Part of a small language model's weights: untied embeddings, 9630 steps.
Each number is 500 + 40 x the weight over its row's rms, rounded and kept within 0 to 999. Layers, rows and columns count from 0. Numbers have three digits each. The size before them is the row's rms in percent of the matrix's.

# layer 4 attention value, 512x512, rms 0.0505, rows 355-380, columns 0-127
107:428502490499539477509547487477525426549562589527526504445510461502497524517511514470547458481511547519483516580583467439523509423435506537474428487462526531492543468555519487437442399478546429519491393560484481525546473470512490482509498398513505487488489509414518455534468506537525524532533510512402497480514524481465519536486532532508548503469458472524493508547542552464509548502489
118:437481526478579523533503448508538464469533507528483538431588480411527437582502525471432494543477508485528536465475563566554456557531501533457557489462531529509519473452482594528496519487519492584529545495486513474430473508560466456518525543490537498484540603454434542487469486463489526455443485450479510518494486520509521504465495506497478532532470593458508525517492502489492521516517
108:546505515527500563465514479516453501470513413501479515480561506475565507480432465531466493511514524494505438593488454554421517464587469575477493472497507470522492558458443518441617450457462487507472497603482566540547501408463488376473479522466548482552482574440479493517488535574586511562540470557524461603509489434455483493536464533457472484409445523534561548529481492570514510513505
110:537541473464489486478508533468526462470510525477543441486553493530433462564467476508472501476582463500560538463494508443436473540529447533507505439533487531551475442473565522554520500493513510489497467527489552563489520444523549427482490517422515459492523556474485524444436467469489508438498486500484485469521463507567458477495445476536513497547453474522500520503431535527498531511436
116:482488468543436491509467500546525508507517517494456506445466501574502580536517473436553454479410523527487484530515476542499480563425445500459566509487542505564538539503466456504465550464484456517605483528509576468433504481486418534434435497512454548461494521488530560415478443483494517522497478466415486492498521481533500501439476525450588533502549498504440470462500439449484528533492
106:517481496564490487517456539440529478615491476552490529502534522500536514486485464540506442515539486460506489509558570415456498511453443552521491468490539553488584448521582451506453474501470604504541569541520550483522473544553491495551458489534555529512480555406497489519483501514505525470511516504501548455524442484491462558462434522495507490520388512490504512519454439464506466510486
119:496435518524506433477487462476636584587468527468554480500524518523511502517512525422498470544459496495525485438516517574484507537440471471485494466425502489440502545463510457469507553464539489484469495480466458486472484535531476538512484503469518461510527483519475481516590509525512499510456496476517469478514522433485533542585506515538486424495533468488465459501488498555540489487577
108:539441465446491498540488430490500535462475463452532547474509490470470491519459456561464505450531498529523447463495474514495502438567530508451511462478490543471448487437484509504486552561518512545542537559552527423458503481492475505455617560537530544554481532540503468484444437394515519494556525553556504576544513513474530521491456521483450510550497476501527520520475562513494519493458
109:574495494555510547499489479500483503504459451508480451449425486446560528492448472553460531457449491505521483508519494478569520510522520477533460535519528499469513476441424482517557500492502467485560502429525553545496565508480520489487571604463518463521537438456463587524540491506455486492511448478480525494476495420570481462501538517456530471530473479458514570487522483506543457550508
106:503473492561445498486443512457488537540495511493517475490418479461554556482542518556485435501524507523505424524536408469464436499461460529480397479477474531510497594449504459473440401518460516491550514508504451614510508521500480494520492461490473482460484436567473449496444536507498506568524503516433498480481509552463552473510528543481565559473523416489468464508523488509471430499571
117:549433480484518442466529482468512522443560585539526502522482444473515449471441562570531476490515513501520500461430519522436550421497456545477540511501520455481529507542432507452517475462518480509417476473501474513505485425505562492520487560556536440495425544449430550534430546522490440479540499528521552496544518513482461522485483461514463472468475504515508629549482542579523447533451
112:453483448516537500439501540505450455488476483452510498471489441480498424522502488504549490487532552514502553587539466473548525459499521493532529546539540528540490534462455540512498491517492448538477510511528564474481555469509536497458550501487592491514501515535490528462501554485543533502505505466505492507482542527494485503528511494457442494517507575593511478502525509504369488546447
111:494507497536481532505471434496559544575546493550438467464466479415484462479463466506528545473533524485517473474529516477487497495483607483468608480441457508530423502532491482591457478444508497548534538490517488525527588501486515487552472466505547431548502508516434486517495519439481486435434501548464566526513493540577492546538454465529483529528518512546516508534525502455438580511543
113:474510468499509478516530493524464470528553484478569555479506460487541480500457504508556487460614488497512460489556582544429492499485517561526428509523502507487543529488477472412482564597498515591520547484508552489533528533515530518471522441468541415439595499469487533522500493472523464595511495519530498504491536490437504532507472547540493481482507497430534527496555433515502497473494
107:464507613512557505510534449483525540535490464506470540494404518439521556543564489510460576498526439514556513419501544515520494475509480544458542451482503512468528439504444480459546510467499494489491500531481456452506508537484548530482503515499494531514513457514520634521477536436546550447469558448476510475478467523475489428530557504441417469490482511525508538489448533479510462522435
110:535511539532446465496455543554454505493485567525536534474489522436523467466444546456494524484505507479472494498517550456461544537422497509495501529498536438489532483468510501481517500534548453499552497499489447577483548459479514564507539546479490488526457492531490520481467541483486496538510467512470378489443582523510497499540462434480519480480563424480521519509478467541452505444429
116:512558452553472498504491535509512527542496474499461521528510517499487533465486488481481497508573495471524461537522507514461516490546513482489459471489448475499450519468480518556519506483476549536478512568524472462530450480504445527455544488483526526480499562492450486429399543531506452519533469496499505513524503454506519488476551493448440489531396470535427530481450463414509474530421
112:492496507510516546540525433540509443505472473538465523478514519499472510527547590509569531499480407479489467494503500451543457574481464506506552482559520490473484474494475517532590492470447508473517462479523481492440444527565517513523468590542494501524557520511489504572501516419474468477523490500474462503554449504522413477527431542474533430480466523434569537448424482539491578490626
108:472525498524460572506493556499486605472462524556490520485440486634456535535518541486422501569480546499442493489518477509472488531506510505506510562508566506529556537478493510480543458553473443452558502505435520523478514463454482531481513477490445533486544475493530493450483510494429485478466503444459433484514499522544565537466522482472455493533489458481500527452488484451550521512514
106:557547493463540478529495562512495551541560559527531556499502463540494447495439505525522500492406502483494481566474439497445503503518506480465527573501598566517407502489541447471516526439532441518494502485527476483497482520490526479485571526503444547507530502540530480499547471504467567524385494467480504554528526503527548457505509479495468453483502470511526463510532541448480488468480
108:556535538455475547519555504526534497498541412471498532455512481531536509483467494574451529510474484517511469570494449523478485541506453493501484507539488490517463541485486477491601440400517451499519493548487590462517491510517436420522477514534442545518554422502496376505518481547412509507501487534480459545470508428512555451510505510530560496488466488496503553485500432479518533560518
105:511467603415520555447529465488529454469453466500455501467523452467495550414479456531497521489517448490513508435422467490587511484577547473453522429554516499482434455444542542544610588482498504448494504545537559439520501500553485476532526469525464496511520545498430476546518494440499497468516543572505436478585429465434539478516515506559527452494489448513538524486491531500507527537444
110:495487529497468548479518507509578479486491546465486563501499495404509520534396503493624547465496528513523551502486473550513576471508490539529425475560457543448495489486449593575460469525493496485488518448483521408493493506507531530496535524542459526565466513487457517496462481503535539589546548496558468556456583402482480477489488502453524515455485534524510495485462527466441449450436
113:601522479512476469526548514491444466493497473548556480539443485453527462558453499472489488496558534449545505428464513522520497518498513484538517487487518504482520441510474447438446504483548505516429543404505519533532573493532535526471472492534485464522522498566457525466461503518511480513402518544485535540529454552505464444531550433502390476512476450485484515490489406515486493422538
112:536517449557470539502503512497498530509466483530463546461544424539492532445557462519581550547490444499528513469488539481462549570555410513510517521494481484510513551498518501491544499429474491471520483504493483437484482515484445515534503500480482459465498470513569560404454488509482496484610509468551556503472506517562481532484455529480495453526483567467483472499559460514533489449484
111:478511506459486450539532512521536475520428557548497409494525575546453445512503483461516458444504516468500575470503384474511490574493504497493503482452450396501487486512492436471538529517511569544553471461513498537500461427453447521465504505497520449521516421525552522469520502524499520498435509525456523497476458579446461466541515480484473507510495508503528494475447517544455532457484
# layer 4 attention output (transposed), 512x512, rms 0.0504, rows 355-379, columns 0-127
104:468468546430478566551544498516510454562503563515532516517501445545454501528476516464550505417482502589538515499488514467499481466486414591493450508444463485495529518533443511431486554528482491537481451498327468448449472512553459514545513417505484537524506517501516550504488437526489517531536574510548482430496506469447523527500510512497459484466524477528521545556474525440489504518465
109:489517568527535568440559484519505434527558528511489523422493534505460545432565466478524536585521473512528469537525456501456508489535519530456616510525467517450464508449516553503460451525492532579495404556530509513481553505536474501488443522536545440462472503547463529532448483485527520490479518499474472517513477506532475504499542476447469492512432535464462528571455435510512502530512
106:556512410463610475551558473484430544448603503500491503523510509510547448545499497457556562528447526447532549515449470490465426497570514575524483526490479544469583505482410477485551519550464549549504525550549479508499581528494509444578443513436509512561458456546450525474542476524527498569581493537528435550486474463451466548498482549479516453528460529577552494498470555607474477502497
110:520509519518445437486504474530502448506544537510517480479552479554511472490459467510507528447439533597609508529572542520475461523497532525469454533585473490571469457484473549539494456452533527494497501532465542494447481434485534499462481395463499400444510541487489551501483474527529433446520470491468516558508530486546426479458456509580475492538459522510479510505438503523499480464484
109:454519521445473519439539525462505563531489520484526571489444478553505535526530551454454466510487442471515531503482491483467514521482500526599506472466516512503479456479531469496496457522573479442527497512474531453459535467502476571593503453486480530505497425472500510463479503450557474523548473450504478510474459570526526481472572459481560463502597491503486514444523479503484449449557
101:483514576577508520455450448488569511436569502438482497477522475488541540469511584522537424533449477430514506554539478582441529525490423458478411531465485533562449451517561550516551538481476495511517514537530535543549454509545518477513503495535516479550479550455475518531521553474466453565512463453503470511501511477483557518503468568540531505504535545512522510548497502446473479466503
110:494555428518489550493490509585532527550514537401459483454457500599508571540455527518463474497425489531510410458483468474520561468529516467519540492509469474444521485480501535482555496506472497504482584478443465478472461497530465519545507508454398458496518494479484500485469499528562521532508516482551480446532441523568522564492565456522493518536528542380528540494482434550510453521520
106:503446560522492429566476406506547573481488504533543526493486508573515480469465433493492524470453520561502452515490467452530460520541558462470439511526572527527493432474537423518481454523531534609569469451532520475466512487541549537536540499550461482420494555495476533580503388475554516430574466516519516549488545453512539443496418528453443470472491536456499538510421510517502534505420
111:558536462518457497605481468523512519475511525518386445489552514481554480547494442488489515441523547496491403540519526535494495474431544551480535466522483502558482554498454478561555584457533493526471524489501559423488480493493469406504474493497494463459463430546540425551487529511421543517553429500459469522539522462521508500490492490578522486521449499392504570484474420510527490505496
106:514470408513461501513450505442485589417466534526453522579449398482558494527450596531530479508458567513542544494519574493490478511537494529473435454433554463550511501491500469517520463483484474429483461494494485526482560437440463453520557527436417523441486485581464466464562525493463390576539508548503445462498519535501594483468481457529466512467558437517471490456511520515582488470538
112:489424530525451355509522482496511455462527578515499503519477493503515451468446519476495523483490538493563489538499482502503530452545521499528509523485524506481468471545518524411468505518534511551443496470528527486523521450475545439484494474568485494500511578463483488468480568507571496461463455552475453520550553443555478510502460507592468618554475492444547516468471541469470477493534
110:530477478494511449519525505506456437456547580540570537471523471503485470497477447489465538438519524523517496526494480511526399481534562524475432530587454476516519587515445475494484421501532493516498497486522483535494494446494450486508495523511577489498542385570487515478432459534525544453562492433464582596458515562487490493552506520518460523479549524496441463531451479509452509546495
107:486489461518501403489473508489495478477545485524372475486527543481488475497489492439483496436510459453518492534516491479483541462466536570499549527439559454542456499536427511522511483543528486474571494469547549499551536499472460573448445471476467475530427465529407500489503585449518424475524526444464485521521433507531518558523490492470435572560462463515547463479496488586519544482467
110:519499517560451485504555546526545474524578536503478530446463502521504547486502436459564447485520433481488451459524492532467495466460469539450604481479496525412529545432593541476441497541473487578465454507561516532529426472523488517495532507403495536456483471515448501608605500524477436509494455547536443531528552489440527550547506501466517466451459486517521557560473461405445580530505
110:491491597575437491579513454553536510592447488456533433409546551471411493445517482475526500433539481417480466501539559474498511500539476489508509468487429487385477532519453486489443539446479568547560501543526502483517439579467489540481440548474508517512530552492444460497427447520569527420382485493512504536460478504580471503476534516502448432462474509513519505483489472446497543489464
109:539597509458551458443451516446488511528530523502395495510420521462599425512565489438516445415502509508524508541525479470497487542517536483545504517526405442554481538456475492478527574461487488515505461533487555611597568532496448456517538545398557518491528413505454495438629457556480510572531430484505462476463597505555540513555537433424495525515521469513545445500463445525420514466422
108:501518540468505521511487516465528521491496532458531456484600507468471462511457517505485449517485515387523601483501459449579486501560509516476491450483510509470547426471488513464486504472479500444577530526584479494529452466470520432488555501479532529551448529511515539461502431483495414580515457444442502502474560438510398523466539543451478487465506518510468492478503543491460439494467
111:491502396499570556533538525520471539552489536473401460509532519467479480449491542482526448518490487530425507491482529471453546538482470510486564569479486498557436501471461430519584553482507535438504509503465515462491522546506477493556453462561464450518504459445608469453563572508454495505524572423470463540524518430482467448577465498466509525499468513495534529499579473550495481475516
103:514519523497464599445537518474559518522421484535499500483429513521533566562556515431436496472484523639525527471533483545467491566455476436551489543505544521468500566488504494496488545436500469506465522479457438456517471475454429468478478452484584500475513526457518476441466472580494445497493493512458472463513463456468560481473455490518477496568500418459456524475486502543558507500438
103:511563469463473523524507502534474530591500536484516545521480476551560475553482518509514521461545517415509511563503504486514410570567526505511487485498520533469484469538440533447473464516480518433470482511581489501420460472503461447527573581455490580521578495557496553526444484580597475549478518574502499484478532568533509616481487528519486514546494529496475485548395507567469544506470
110:507537435477476588544532480537489528522499416400481512411505484521538467483415570536528530518477513499461482541498464507524472617493534529463473510481461513577438461458492484527514529491494531489522462509527482470493485527510473424514458462473469505500473427457517461486485521523431495547452517521458488631451494503501534427503539617473506489542533533485582584551534540508487515507449
104:395550587464522482499513462514520491470431450491508472406484535495466493497503536493529516507486495498523488461543489513431496465526602455489509435518448543536514503452490444533504550425529468548450510500576480532468510528540474516489428504576499481486450491501514509509465493468504553477459479492600499464485561540512441525463452512481526483494443500567499553431455499503459523545432
111:511518566474521544521521495486575483503477445539514561446475486487558431530425489516531508409443477448529573459536418515519543427521479563550535462584528501507483523510559505543468464473519503550486490466517507511412554550422493453492522530504529514510463549493511488492542568509485491537443469584503485527527555505561495519464458500438468468437541567510484473459489504417489439498517
110:591541495540474453534517492511431560562528492525550434510451536461477477501468435541522520476468430475569456489495464467491518529446514478501556471510535576359443597460465563481408444530478535594526504474443516523516478500443496517456517486490545556477504588566480521476474564510514550487478478538518559570476472476440497511546553490574471452526441473448473506531484462480470529483510
111:548554537546551465458497533387537498567460534436483483487571522559452509537514519477527482541524428592528495531420492522542559530511509499570511468495439535489413502516545466543453518466454507516526528514464448501516487451521570542539509557476496487488498465515509493491520517523517423543505535464483547498540491456514534492508496456494508485474490574481455438453591499534528529423540